Weights of a small GPT-style language model, trained from scratch on English Wikipedia.
Size: 16 layers, width 256.
Each number is 128 + 32 x the weight over its row's rms, rounded and kept within 0 to 255. Layers, rows and columns count from 0. The size above them is the row's rms in percent of the matrix's.

# layer 10 MLP up, 1536x256, rms 0.0739, rows 98-150, columns 128-191
size [ 94 105 101 102  94 102 107 110 108 106 111 101  99 102  92  88  90 103 112 105 100 112  87 111  83  94  82 113  87  93  97  97 100 104 108 105  91 104 100 101  97 105 105  96 111  88  99  93  90  87  99 103  88]
[[147 103 155 157 128  74 115  78 135 112 157 160  87 143 137  79 151 120  64  91 113 118 134 158  79 154 141  41 113 136 109 147 126 144 137 162 132 142  96 162 135 106 102 141 160 194  43 140 148 103 124 151 122 108 102  99  75 137 150  93 121 100 103 179]
 [106 136 192  92 158 198 144 138 113 123 126 123 141 168 185 148  46 151 105 171  96 152 150 132 113  85 146 160 154 136 200 111 115 205 153 155 166 148 121 102 124 188  76 139 142 118 131 138 188  74 113  92 134  88 139 143 117 111 149  97 125 154 109 122]
 [115  99  80 109  77 132 115 185  97  77 127 112  99 191 135 125 117 140 146 119 139 117 145 109 124 118 164 136 154 123  87 138  91 139 131 172 131 108 101 119 102 207 127 173  82  98 142 105 208  62  76 151 118 159 151  59 192 132 112 153 142 117 156 136]
 [164 133 114 205 115 118 161 107 100 128 139 146 124 128 202 130 125  94 203 143 121  71 125 113 104  93 117  88 162 123 159 140 154  66  76 102 160 111 157 132 125 115 143 118 152 138 157 180 125 161  64 172 146  65 124  81 143 105 143 139 111 144 119 102]
 [ 55 138  92 117 174 117 121  80 132  86 114  89 125 114 124 109 131  83 136 167 113 133 150 139  90  92 101  83 168 152 135 166  87 225 140 139  64 105 194 106  93 152 136 127 164 116 162 205  90 103 113  64  88 110  83 149 114 117 186 164 102  99 183 163]
 [109 121  77 118 122 155 140  89 170 124  98 135 146 155 115  89  85 167  91 150  49 134  75 148 149 114 145  64 122 120 136 236 161  99 138 136 114 175 159  98 132 120 146 150 146 156 118 116 119 127 110 183 199  77  84  83 126 186 181 108  77 138 205  81]
 [171 144 136 144 151 255 141 151 142  98 170 110 148 140 139 123 136 134 135  90 116 104 199 124 110 122 115  98  82 151 116 106 117  60 100  83 133 143 107 155 144 130 163 128 153  93 187  89 102 136 149  60 134 129 104 115 116 101 185 120 149  54  86 135]
 [ 23 140 164  84 102 104  81  59 155 141 150 154 123 106 155 117  94 137 153 143  88  94 115 138 140 133 133 144 112 108  97 169 177 135 130 172 199  72  87 196  71 102 182 153 107 147 116 127 111 117  69 164 116 150 148 105 122  76 190 132 201 184 133 158]
 [126  91 153  91 115 118 179 114 140  82 111 136 110 148 143 118 139  65 171 135 132 133 182 153  93  98 157 112 185 152 194  92 104 144  88 126 114 106 136 171 145 167 145 168 158 174 115 112 146 141 152 116 124  96 147 139 115 150 104 116 154  75 155 120]
 [119 106  84  80 146 127  74 135 137 138 144 109 144 123 149  92 137 137 117 172  72 148 127 131 126 106 142 126  77 141  88 186  94 120  78 178 127 140 173 133 202  95  81 125 136  80  93 177 166 116  97 106 123 172 120 168  68 156 169 135  71  96 169 142]
 [128  86 153 156 112 170 174 106 177 110  96 105 134  88 158 166 128 149  59 108 179  91 136 138  66 146 130  92  86 162  93 133 132  91 156 130  84  75 109 123  67 179 185 101  97 134 149 148 214 117 133 111 121  97 111 140 134 167 103  92 101 140 191 146]
 [119 155 151  99 102 102 174 167 194 107 134 164 149 162 122 150 162 113 107 144 133 117 122  92 149 131 137 132  48 162  87 174 122 103 153 133 108 128 126 123 169 124 143 138  61 131 117 138 108  84 162 156 177 146 167 161  98 133 183  87 164 140 136 132]
 [130 126 118 120 134 135  77  98 178  81 151 120 184  97 130 112 147 137  71  49  68 155 101 112 124 116 169 201  68 134 149 114 150 161 194 144 110  87 148 152 129 158  70 140 145 177 188 115  76 118 154  52 173 147 109 133  96 129 120 112 111 117  92 143]
 [125 151 158 123  69 200 154 138 134 127 123 148 193 138 130  45 127 165  61  88 116  68 101 145 122 140 112 118 124 134 103 157 113 121 133 141 156 145 103 137  74 106 125 132 107 121 125 140  70 114  99 208 110 181 129 117 135 170 135 116 156 130 174  69]
 [105 151 131 108 147 186 123 186 147 134 146 102 134 108 214 136 159 104 105  93  95 110  83 111 184  92 170 116 145 176 156 100 129  77 124 111 158 109 151 169  98 141 159 136 204 147 161 129  84 150 155 156 152  70 127 100 126  90  82  95  98 104 111 153]
 [ 88 168 109  57 119  94 117 153 143 139  98 174 127 137  97  96  89 104 117 140 109 133 127 158 104 126 142 141 167 139 117 116 145 137 114 121 116 152 164 196 104 163 117 134 113 115 159 145 176 131  65 109  56  47 124  94  62 126 140  77 164 115  99  77]
 [ 86 128 139 170 126 140  64 127 144 105  75 105 107 132 150 116  85 149 140  82 116 102 143 143  94  96 168 101  93 137 141  81  54  72  97 120 131 179 143 101 114 182 230 128 112 177 211 130 191 102 105 157 102 159 165 142  69 155 152 141 122 147  90 146]
 [ 91  92  55 122 121 152 152  94 132  99 105  92 119  99 157 113  98 140 120 126  98 120 180  77 123  63 146  84 111 125 111 177 120  98 151 140 160 123 162 119 146 145 136 185  63 127 171 183 180 139  83 122 122 145 147  89 145  86 117 158 141  83 122 162]
 [125 152 118 154 124 159 182  45 195 114 107 109  93 135 153  80 158 109 147  87  85  94  48  86 159  69 126 111  89 153 146 163  94 175  85 153 163 137  89 145 153 152 158 124 129 185 142 137  96 155 107 137 121 152 126  94  96 125 151 149 118 145 100  83]
 [123 110 121 171 111 174 121 120 180 170 129  90  92 128 124 126  68 156 151 150 140  86 109 146  69 116  85 158 113 160 104 181 133 200 177 119  98 181 137 162 120 103 112 132 148 140 101 106 193 109  44  69 111  79  99  66 162 139 130  86 142 146 124 108]
 [118 152 167 129 125 182 178 154 191  97  93 131 146 125 121 127 141 146  81 116 114 145 111 149 126 112 118  70 121 151 133  86 124  27 102 118 150  99 153 110 121 114 148 167 184 108 142  68 140 142 103 148 181  85 192 147  96 127 146  98 123 109 160  61]
 [157 148  88 194  94 112 175 156 185 179  82 155 135  91 144  79 113 129 178  91  96 133  98 161 158 128  92 132 124 155 188 106  76 144 127 147  97 100 230  87 114 126 174 139 185 131 169 101 163  73 161 142 170  86 169 104 214 103 158  87 113  59  75  76]
 [118 140 114  71  73 161 136 132 119 177 149 110 134 174  94 128  99  74 164 188  93 100 198 133 195 125 137 113  97 132 128 119 141  75 143 176 121  98 115 151 121 170 152 118 192 199 205  97 100 131 126 145  85  72 167  84 156 102 146  72 125 150  95 125]
 [120 135 164 148 126 167 168 127 166 152 124 142 104 136 129  96 114 109 128 177 135 125  82 111 125 128 177 138 222 129 109 125 140 170 161 122  86 171 143 191 106 148 132 162 137 148 139 121  98 138  72 120 130 104 103  96 160  99 107 131 143 111 223  64]
 [ 77  99 150  53  99 137  94 125 101 125 112 143 111 101 103  74 116 136 128 137 108 132 139 109 212 104 148 121  79 124 119 201 116 148  63 130  93  68 165  99 154 122 121 138 129 110 128 126 152 101 116 157 126  37 118 156 135 166 147 106 169 142 160 160]
 [170 110  91 113 191 101 154 139 128 147 117 132 158 137 142 171 107 147  94 203 109 130 131 138 100 134 132 150 117 134 128 183  86 111  80 119  75 149 139 150 168 123 116 123 123  98 189 111 109 139  66 192 186 119 111 170 142  70 122  91 131 100 158 174]
 [119 150 122 164  45 117 159  54 148 139 109  85 102 133 156 146 174  82 120 121 109 129  71 140  75 172 112 120 100 130 157 101 154 176 124 135  90 159 174 137 115 128 144 167 132  85 149 195 145  86 148 153 159 103 137  87  81 166 148 173 180 125 166 127]
 [126 112 127 117 147 129 126 107 123 100 118 145  82 183 146 118  84 101  74 151 149 126  83  89  96 101 174  98 175 135 110 118 157 106 161 197 105 132 168 121 164 102 100 155 137 120 134 114 153  61 113 117 107 127 119 118 122 135  80  75 146 115 106 132]
 [164 178 129 116  97 202  94 106 197 139 139 148 152  85 193 123 162  78  98 104 105 138 105 123 102 127 130 134 168 145 160  73 162 180 155 129 163 144 143 149 116 139 131 110 160 100 122 118 176 111 160 126 189 121 173 169 119 182 137 146 149  98 102 105]
 [ 89 148 137 165 119 149 118 109 199  87 164  81 120  43 116 144  40  94 140 130 122 102 140 141 113 155 145 110  80 147 205 142 148  92  91  83 184 164 144  72  79 165 144 109 135 110 127 107 102 148  75 129  93  32  73 129 118 136 146  83 154 109 129 155]
 [ 91  98 144 122 164 135 142  96 183 172  78 141 129  72 157 130 105 124  74 142 104  72 135 143 121 114  91  85 134 139 104 146 112 111 157 116 102 130 108 121 137 133 111 134 164 159 199 120 123 125 167 176 129  59 122  94 184 111 110  80 151 123 119  90]
 [122 138 155 194 144  99 148 131 113 170 105 160 151  54 135 140 102 134  89 156 139  90  68  53 111  65 129 126 141 135 159 108 149 129 170 148 133 144  95 173  62  93 149 129 138 141 135 147 144 124 114 129 191 121 161 134 149  90 192 162 174  97 104 151]
 [116 105 130 189 151 151  95 105 123 139 169 135 124 179  80 110  72 104  92  89 110 133 118  98 103  89 118  90 154 137  88 104 161 153 100 170 148 164 118 197  52 128 155 141 133 133 161 122 125 151  87 150 150 102 139  71 111 161 160 119 161 126 107 129]
 [ 99 113 121 104 124 146 114  52 165 107 154 118 110 143  75 106 116 126 148 173  55  52 156 150 108 106 100 136 144 154 109 153 223 139 195 168 140 107 114 122 174 153 133 144 123 138 103  84 167  64 100 112 133 158 151 124 135  99 150 108 182 133 116 145]
 [ 73 178 116 129 144 183 136 100 134 193 106 184 121 155 127 144 135 159 128 125  71 135 111  50 121 106 108 132 130 140 163 141 161 134 171 106 165 147 171  83  79  88 134 156 102  96 117 156 130 138 111 101 108 116 116 106 144 145 152 115 125  95 117  62]
 [ 89 196 130 125 110 126 120 134 125 114  88 143  96  93  92 112 116 122  89 162  96  76  74 116 160 106  92  90  59 135 161 172 130 131 158 169 134 144 148 102 142 121 111 139 119 151  96 107  99 112 160 158 109  94 136 162 112 106 142 133 146  94 126  86]
 [146 127 124 102 179 121 122  71  96 106  96 137 104 208 110 135  77 118 131  78 173 184 109 123 130  91 133 123  61 155 162 106 119 135 127 122 144 130  96 108 127 183 181 172 130 153  90 143 104 122 113 141  72 137 158 140 130  84  81 106 187 139 109 102]
 [ 97 125  94 146 125 145  69 105 109  94 125 148 148 128 136 166 110 100 184 147 177  85 100  63 153 109 113 134 156 147  93 121 183 193 139 109  90 134 113 140 106 103 108 157 139 129 106 104 126 109 175 132 155 135 112 136 121 168  92 112 128 103 112 100]
 [107 120 105  85 118 135 191  70 139 129  55 187  99 133 144  92  88 130  74 160 127 140  75 175 115  99 109 148 124 124 166 176 107 134 131 122  61 123 116 111 154 128 117 134 122 121 106  82 153 146 121 101 163 116 206 123 170 179 108  80 145 137 180 154]
 [177 164 119 115  72 151 143 132 137  74 122 134 102 110  89 151 137  93 147 167 154 158  72 119 127  98 151  93 180 140 126 125 114 163  72 147  58  50 134 157 103 173 115 164 151 199  66 134 152  70 160 135 169 165 109 131 113 131 150 156 108 138 102 129]
 [ 92  86 133 162 155 169 128  95  99 158  92 127  77 108 159 133 136  70 161  67  84 111 214 153  95 117 116  55 164 122 152 170 153  55 147 100  88 104 105 139 126 117 150 170 136 114 118 190 112 156  97 137 148 108 112  26 166 192 106 127 152  93 181 157]
 [140  87 119 133 138 166 144 119 142  75 114 110  95  60 141 110 170 163 137 164 158 151 159 126 134  89 130 162  70 140 146 102 117 115 133 218  52 111 134 110 133 154 123 139 161 155 178 129 204 127 143 108 127  92 163 100  76 135 130 132 152 131  97 140]
 [139  82 122 142 116 136  53 128 143 151 147 131 120 131 123 136 132  85 126 143  97 153 131 116 187 130 138 120 182 146 105 211 175 181 152 100 144  83 110 170 124 106 162 143 131 134 142 129  97 141  67 147 131 160 136 116 126 138 161 133 148 138  74  65]
 [ 92 116  77 100 124 153 126 111 166 126  91  95 107 129 123 187 195  76 139 107 127 110 103 149 171  94 137 115 139 141 103 128 118  92 180 144 135 106  91 121 183 108 157 145  84 110 127 115 111 172  64  73 166 150  89 148 156 171 165  92 111 152 145 143]
 [143 148 119 141 167 163  95 115 158 129 135 146 198  91 156 132 143 119 158 106 125  87 139 121 141 114  53 122 129 151 119 186 171 104 126 117 136 100  93  91 138 113 157 136 145 166 164 124 171 139 109  95 127  78 146 133 183 209 134 121 163 120 122  99]
 [144 115 135 136 101 112 170  87 167 126 110 101 138 109 169 103 170  67 137 107 136 162 179 148 123 119 150 107 104 114 100 166 197 189 170 132 111 127 103 144 112 173 108 115 144 160  96 130 162 125 159 161 179 167 127  62 118 112 154 162 154  93 105 149]
 [134 155 116 144  91 164 142 169 168  77  56 129  86 131 116  78 198  89 123  50 104 102 117 121  98 123  99 174  84 162 135 135 121 138 142  64  73  75 120 151  45 137 108 141 153 161 104  68 203 149 135  94 118 125 168 135 120 155 163 130 132 110 157 126]
 [129  83 136  94 121 155 110 159 134 122 159 172 177 130 158 118 153 119 127 124 155 127 106 140 147 122 139 150 150 147  97 139 155 114 166 186 123  64 139 135  78 153  80 128 136 189 136 167 165 126  83  80 112 151 125 121 131 185 179 147 203  94 139 115]
 [132 125 118 127 133 148 116 154  90 137  97 147 124 117 128  84  41 121 125  81 149 152  99 193 104  99 159 113 139 143 173 201 142  88  66  99 110  61 162 159 114 137  92  96 125 126  75  85 163  97 131 162 199 175 141 124 151 131 119 141 144 107 133 109]
 [120 122 121 113  98 158  85 134 193 130 140 144 184 114 124 162 150 102 112 160 129 146 143  81 103 152 148 109 142 146 155 164 156 153 174 100 132 147  66 125 156 178 174 135 113 122  77 121 112 133  92 106 147 127 125 131 141 101 176  90 120 148 108 143]
 [145  73 201 143 143 138 133 154 106 156 121 155 113 125 134 106 133 133  85 178  96  98  62 112 164 134 141 150  95 141 107 201 211  60 143 155  65 155 163 135 114 102 125 135 125 129 119 106 120 111 107 126 105 154 127  87 153 111 158 109 174 138 133 175]
 [140 115 130  74 113 177 137 165 143 108 161 169 155 181 164 133  31 155 112 193  82  94 116 131 124  88 127  97 173 122 138 127 151 126 146  74  77 148 114  92  83 116 112 136 185 138 165 100 114 100 121 192 154  95 159 121 223 143 156 111 136  81 150 186]
 [144 136 155 130 167 190  88 125 105  82  63 143 199 109 137 144  57  95 117 165 126 128  93  93 182 105  94  75 144 135 130 166  91 106 116 120 112 121 151 124 134 151  78 102 152  84  84 108 174 106  97  98 107 120 147  54 122 105 121 104 114  54 107 129]]
# layer 10 MLP down (transposed), 1536x256, rms 0.065, rows 98-149, columns 128-191
size [ 94 107 102 101  97 102  97 108 105 109 106  99  94 101  95  89  93 105 114 107 101 109  90 114  83  95  83 111  90  98  99  91 101 108 108 103  93 106  96 104  98  99 103 104 114  89  98  93  88  90 100 106]
[[111 142 102 116  90 125  60 106  95 107 128 163 149 122 104 144 172 134 133  94  91 147 155 122  88 154 180 134 107  62 202  95 106 139 152  98 169  62 131 162 119 135 121 173 148 117 129 133 122  68 168 120 147 209 154 114 102  74  87 103  87 127 131 118]
 [130  65 166 126 142 145 126 125 143 110  96 128  79  55 133 117 103 154 153  97 149 115 128 112 159  99 120 166 162 189  75 139 123 162 106 129 143  36 177  56 113 110  92 161 169 192 125 155 108 145  82 136 129 134 153 113 121 149 131 166 127  67 146 154]
 [114 131 106  95 153 201 108 144  81 141 135 176 122 101 112 106  93 188 102  99  78  47  93 141  91  85 104 146 112 136  93 151 146 121 128 157  92  98 104 149 135 103  97  87 126 127 121 129 142  93 139 168 151 125 154 173 134 133 144 152 125 118 157 111]
 [190  86 121 193 100 132 149 149 136  67 133 152 131 128 180 194 153 124 113  75 118 166 127 136 169 151 127 113  80 103  87 126 152 124 116 137 135  88 110 168 175  92  89 132 142 153 110 121  91 104 103  84  49 102  89 115  87 134 117 101 115 140 133 158]
 [144 101 136 108 144 139 139 116 216 194 161  79 133 116 134 136  97 143  83 141 195 228 129 108  99 116 133 115  99 133  88 125 155 149 199 134 139 129 134 138 165 110 133 172 123 140  79 154 155 130 194 133 173 137 142 150 116 145  86 120 148  95  99  56]
 [ 66 138 104 161 107 158 171  93 129 126 106 177 124  99 177 182 166 127 176 136 167 202  85 156 141 152 153 137 117  89 151 186 131 178 137 118 150 108  88 158 139 127 141 161 136 152  76 129 148 176 155 100 141 127 140 185 135 100 109 150 138 115 146 138]
 [110 150  92 148 160 124  81  83 105 118  99 105 107 120 192 178 162 169  60 141  96 167 130 162 185 133 127  95 133 133 129 152 115 120 103 103 156 136 118 155 153  84 140  88 113 103 135 216 135 205 194 111 125 137 108 143 163  85 182  66 168  90 143 179]
 [166 184 160 120 105 189 160 123 148 103 142 139  98 133  73 128  94 134 106 176 142 126  65 125 168 176 144 198  71 150 158 112 101 137 146 138 112 119  86 136 124  70 128 138 135 151  87 144  95  85 134 124 114 151 143 166 132 182  98 137 159 188  85 112]
 [146 102 138 164 101 134 183 133 156 105 128 121 149 121 114 136 111 199  96  70 165 157 131 181 121 141 100 128 186  86  76 108 169 180  81 153 121 142 107 114 120 140  98  89 115 118 216 150 161 108 155 131 176 152 126 144 156 144 155 122  93 144 170 110]
 [130 183 108 116 177 146 163 148 167 216  62 124 159 132 114 113 133 180 140 122 149 176 135 126 138 148 103 199  97 167 103 191 132  98 183 116 127 139 119 175 123 142 135 121  96 158 122 124 102 127  47 111 103 136 142 134 101 155 106 156 130 192 127 114]
 [129 104 142 103 159 128 113  92 136 189 146 121  93 101 140 118 111  74  88 165 153 137 162 146 112 123 139 113 125 115 165 128 118  96 141  85 114 129 206  83 148 135 167  96 118 140 127 112 132  63 163 135 126 132 164 167 173  82 151  93 100 127 185 127]
 [107 166 134 139  94 193 159 134 132 159 135 100 115 114  88 151 130 180 128 114 174 141  83 142  89 176  96 198  80 136 124 119 161 136 175 118 145  84 135 156 167 110 136  94 159 129 173 137 127 132 117 111  95  88 153 121 153 166  85 122  43  58 131 178]
 [148 130 151 165 129 175 100 137 105 146 132  86 121 150  59 131 138 134 137 163 161 133  91  56 174  33 173 204 119 152 137 155 113  69 110  87 163 115 166  92 139 176 130 117 131 107  91 127 107 156 198 132 117 148 129 146 132 144  90 148 143 161 108 146]
 [114 164 152 104  97 106 176 149 151  95 141 102 121 133  70 110 205  75 129 130 143 182 159 132 155 143 166 144  92 135 112 175 116 118 119 146 146 131 178 100 190  91  89 143 142 143 111 138 178 146 105 167  76  93 175 153 157  96 149 145 147 182 131 103]
 [102 119 165 105  84  78  87 153 157 126 194 124 113 128 125 135 134 182 152  73 106 132 152  88 109 138  92 128 136 186 126 163  56 145  70 123 143  92 108 122 117 138 108 123  89  99  73 108 104 184 137 142 129 112  86 172 188 142 100 102 144 147 156  83]
 [155 137 173 149 180  65 116 143 150 162 120 150 140 157 112 107 168 136 126 141 139 182  80 164 181 150  52 141 149 190 108 145 143 129 100 111 173  99 145 178 101 167  97 119 118 146  63 171 136  95 108 193  92  61 134 149  78 108 156 140 107 136 115  60]
 [105  68 172  67 159 166  89 113  70 144 155 196  88 105 110 175 141 131  78 142  83 131 127 144  82 101 148 188 125 143 132 174 171  94 170 144 147 109 183 112 141 121 128 130 169 162 147 127 138  90 135 128 126 106 117 101  88 184 121 139 136 105 198 148]
 [167 140 115  84 100 136 119 112  92  99  84 101 114 143 103  77 105  90 159 118 140 117 172 169 110 124  75 153 111  71 113 124 192 179 160  61 103 106 141  85 160 122  96 155 181 103 166 136 139  65 154 129 128 161 143  88  96 109 104  73 123  93 117 179]
 [154 121 114 133 153 184 121 130 116  99 148 104 148 127  78 120 156  97  75 155 147 119 127 188 111  92 145  68  84 146 183 126 109 180 140  87 142 185 131 121 128 118 106 143 140 131 114  93 206  55 197  82 191 169 127 178 103 121  74 120 148 117 142  73]
 [142 153  86  92 110 172  95  98 115 145 187 137 105 148  98 124 162 148 143 108 162 135 122 152 122 122  93 142 160 173 133 182 153 192  88 225 124 127 139 107  99  89 117 164 171 110 107 103 104 106 150 155 127 153 131 156  80 129  89  51 123 151 156 119]
 [ 99 154 109 186 133  64 129 151 109 108 102 128 129 134 109 149 146  69 127 106 121 149 130  70  88 145 113 131  72 140 128 153 139  98 152 132 157  94 144 154 152  99  81 152 105 117 113 140 113 151  66 214 118 122 128 161 155 125 100 140  98  63 134 138]
 [138 104 191 145 169 170 115 156 151 181  93 101 119 178 169 139  56 136 160 188 118 183  95  77 130 100 137  78 103 176 111 139 114 132 124 137 155  71 132 161 135  59 159  78  68  77 130 142 185  98 131  74 126 152  98 110  98 110 132 133 104 112 129 121]
 [127 118 145 136 143 113 118 156 109 167 136 154  89 118 115  71  66  93 128 128 136 162 133 106 111  64 134 124 125 125 154  88  84 147 123 144 160 148  93 131 152 145  89  60 112 127  76 136 186 147 142 142 181  95 170 122 111 129 106 100 167 112 170 181]
 [157 176 148 116  66 145 140 138  78  88 135 145 136 109 122  99 144 127 164 142 128 110 123  85 144 110 145 123 173 132 128 117 150 111 113  98 134 142  99 161  83 128  87 188 132 128 131 119 121 172 158 103 189 117 113 162 103 140 156 154 216 124 154 125]
 [185 107 152 160 146 137 115 105 168 114 146 133  87 135 149 144 106 104  85  45 130 136 159 156 121 130 135 141 122 154 161  61 178 141 164 103 145 159 100 114 125 112  94 119  93 100 108 146 147 113 153  95 164 127 190 133 135  99 132 132 144  72 106  61]
 [140 128 115  85  83  51 162 189  88 168 163  95 161 129 133 186 147 111  76 117  94 116 179 113 145 107 138 199 121  95 111 177 103 103 134 158  88 129 105  80 130 157 148  93 114 116 144  99 146 175 112  95 162 135  89 135 136 156  95 122  89 108 114 145]
 [141 157 182 107 195 135 139 152 105  90 155 158 181 146  86  87 100 186 131 114 162 101 150 146 126 126  98 169 119 192  92 206  99 132  90 152 141 120  87 216 125  95 121 106 123 193  97  77 130 107 111  92 129 125 146 164 141 102  95  77 149 120  87 112]
 [114 125 190 187  83 133 153 105 125 170  97 137 154 134 104 121 140 141 166 134 158 107 173  86 152 130 107 174 138 133 173  91 174 171 172 101 134 149 103 106 102 119 142 147 147  47 126  98 110 113  94 150 114 112  94 131 121  66 180 149 161 105 136 121]
 [ 93  84 202 100 111 111 192  98 145 127 140 111  41 123 134 113 182  86 112 112 107 133 137 135 152  77 123 128 104 119 110  47 110  82 134  73 146 110 119 138 100  87 100   0 141 130 107  93 107 132 141  95 143 178 114  96 138 164 153 182 126 159 117 130]
 [105 105  76  88 168 115 144 121 132  98 159 165 116 154  85 109  90  57  97  70 134 110 132  59 110 103 142 128 130 108 188 132 191 137 169 102 152  99 136 124  92 174 183 138 100 146 160 130 136 127  47 181 129 126 140 102 176 201 134 172 170 170 163 139]
 [158 109 122 184 110  58 176 133 104 118 185 151  98 161 114 151 110 116 144 163  97 102 128 195 118 154 168 130 142 150 134 148 127 183 170 118 153 139  90  83 138 118 140 104 126 166 126 157  88 194  57 142 120  73 145 107  97 204 117 109 150 104  89 166]
 [184 155 148 181 151 137  96 170 134 116 133  81 106  70 119  86 150  72 126 161 153  90 154 138 124 127 110 129 159 125 100 134 102 143 178  90 152 102  95 116 147 128 105 129 139 120 141 108 107 130 105 154 204 121  60 107 123 176 145 169  81 169  97 181]
 [ 94 155  50 133 132 187 148 129  97  99  77 134 161 184 135  94  95 110 164  92 129  95 138 148 141  97  94 120 179 117 114  80 114 138 178 149  79 157 133 145 172  79 143 123  11 160 112 112  35 117 129 105 166 113 120 103 155 144 103 130 164 152  38  78]
 [124  98 105 121 143 157 150 109 161 144 140 146  88 160 106 116  98 122 139  65 124 101 141 144  73 129 114 140  77 181 136 173 112  80 174 110 139  67 123 114 120 169 115 143 162 115 137 105  84 128 153  93  36 143  83 101 103 148  91  70  77 134 129  91]
 [146 119  82  57 139 150 130 172 133 156 128 176 154  92 165 106 160  93 106 150 105 166  96 182  95  77 120 158 126 160 196 126 147 126  57 130 186 148 115 138  99 119 121 156 159  78 170 122 122 135  73 140 124 152 176  76  97  89 124 104 135  71 104 132]
 [180 168 121 129 102  82 154 138  90 108  84 145 108 126 106 160 177 143 143 102 145 135 123  49 134 110 185 139 154  51 119 124 113  71 132  90 108 171 104 119 140  98 173 119 139 123 115 118 166 172 148 149 126 144 124  76 112 119 148 134 138 187  36 139]
 [160 155 172  49 161  41  86 147 153  96 164 171 121  86 116 121 127 102 180  95 101  84 131 160 164 119 136 150 179 150 141 105 127 122 118 171 124 128 133 140 110 128 152  96 110 131 200 137 110 159  82 113 160 105 136 173 128 112 158 114 125 180 150 132]
 [134 116 108 135 154 128 114 136 135  80 149 135  99 146 114 119 132 143 102 134  92 159  88 100 101 159 147 124 156 146 138  98 113 165  64 128 117 124 107 170 139 145 175 179 167  90 130 132 123 126 182 179 154 107 129 124 183 155 148 223  97 123 136  80]
 [114 152 156 121  87 123 181 163 123 153  77 108 116  57 163 161 171 191 126 134 111 137 110  95 165  78 144 210 111  74 123 106 110 142  95 125 138 145 132 152 123 144 127 145 148 127  99 141 118 155  94 133 113 105 146 108 111 176  87 124 111 155 102 163]
 [177 152  86 123 194 119 113  74 164 166 100 148 138 188 128  88  98 169 158 101 109 115  81 153 145 111 118  61  65  84 156  90 139 133 110  48  82 164 116 113  88 112 159  96  76 112 126  91  91 102 122 160 131 125 132  85 164 103 157 105  76 178 162 144]
 [124  99 170  97 139 113 153 134  57  97  72 171 101 138 157 172 173 109 137  92 128 120  78 144 115 134 149 113 182 152  92 120 117 122 122 143 174 103 151 116 127 111 137 146 173  50 107  95 153 132 120 163 129 164 125 151 186 128 120  80  94 113  82 141]
 [112 134 143 180 110 143 145 116 129 140 150 102 113 108 171 168  91  95 167  90 104 138 110 186  93 169 115 137 117 116 155 117 130 117 144  98 122 109 120 165 148 104 117 136  59 104 119 130 110 113 149  91  95  68 108 116 126 105 139 113 135 175 171 178]
 [105 164 109 182 116 102 110 146 140 136 124 150 162 139 117 175 137  77 109  84 114 133 101 145 189 105 105 123 148 177  49 168 115 159 156 112 155  89 137 134 137 107 125 140 162 121  70 169  41 195 178  79 146  91 163 146 158 125  82 170 167 139  69 112]
 [162 155  78 145 149 128 146 134 119 136 179  82 169 155 135 139 138 119 111 111 106 165 174 139 148 104 154 114 139 147 133  92 112 168 149 109 184 134 121  73  66 127 123  47 102 121 139 113  83 201 149  92 117 172  92 139 106 124  93 115 127 181 153 186]
 [119 114 145 129 141 141 152 162 129 192 106  77  99 120 166 157  90 146 107 111  83 111 124 132 112 123 164 139 104 153 101 100  95  67 167  93 125 150  94 103 120  63 146 166  87 139 175  67 129 166 103 125 132 128 106 147 190 126  72 121 100 168 114 101]
 [113  92 150 144 185 133 148 159 183 126 172 136 153 127 112 110 154 173 142  82 103 114 136 128 125  87 133 156 127 186 154 131 196  89 151 199  71 126 121 165 145 159 125  97 150 171 123 118 126 134 131 100  76 114 118 132 193 140 137 112 132 127 169 119]
 [101  80 155  75 129  96 147  63 131 129 154 160 112 127 117  89 142 120  70 134 114 131 176 183 133 212 153 111 139 136  76 119 139 108 129 115 134  96 133 197 146 120 116 113 141 111  85 157 119 174  91 102 110 147 116 129  88 156 141 203 163 154 169 124]
 [135  86 148 103 145 133 111 175 144 117 171 119  88 175 120 167  44 176 159 141 140 156 167 113  48  86 168 124 114 211  83 146 101  92 124 152 115  73  68 135 162 118 151 151 143 156  61 157 115 100 157 128 133 155 127 135 116 133  99  99 105 125 179 146]
 [143 151 160 154 134 149 184 135  96 140 180 133 107 123 127 107 103 132 142 151 121 100 117 200 152 111 126 109 167 133 111 155 165 128  93 115 111 139  92  89 138 119 117 120 100  82  53 141 157 122 134 117  95 156 106 178 182 151 143 116 130 127 113 120]
 [140 136 157 184 114 118 150  85 104 105 169 134 128 166 149  71 121 145 119 122 140 192  69  90 155  88 135 155 167 168 137 108 117 129 148  49 112 197 140 138 157 179 138  76  96 107 119  99  85 180 109 108 136 133 115 156 140 123 132 143 130 101 123 123]
 [129 133 124 129 124 120 120  97 146 163 143 134 164  99  86 150 140 125 180 190 102  77 161 143 121 139 173 167 138 192  81 162 150 147 111 142  73 127 144 166 149  81 139 128 131 150  99 132 131 128 119 103  94 138 132  95 129 155  80 207 109 204 107 127]
 [136 128 104  81 159 147 144 105  72  89 112 120 170  74 147 149  82 128  89 166  81 132 104 157  93 132  75 147 143 130 174 118 180 139 165 146  94 156 134 105 146 153  82  65  90 169  86 112 105  76 117 207 144 159 100 171 103 127 140 179 123 120 142 155]]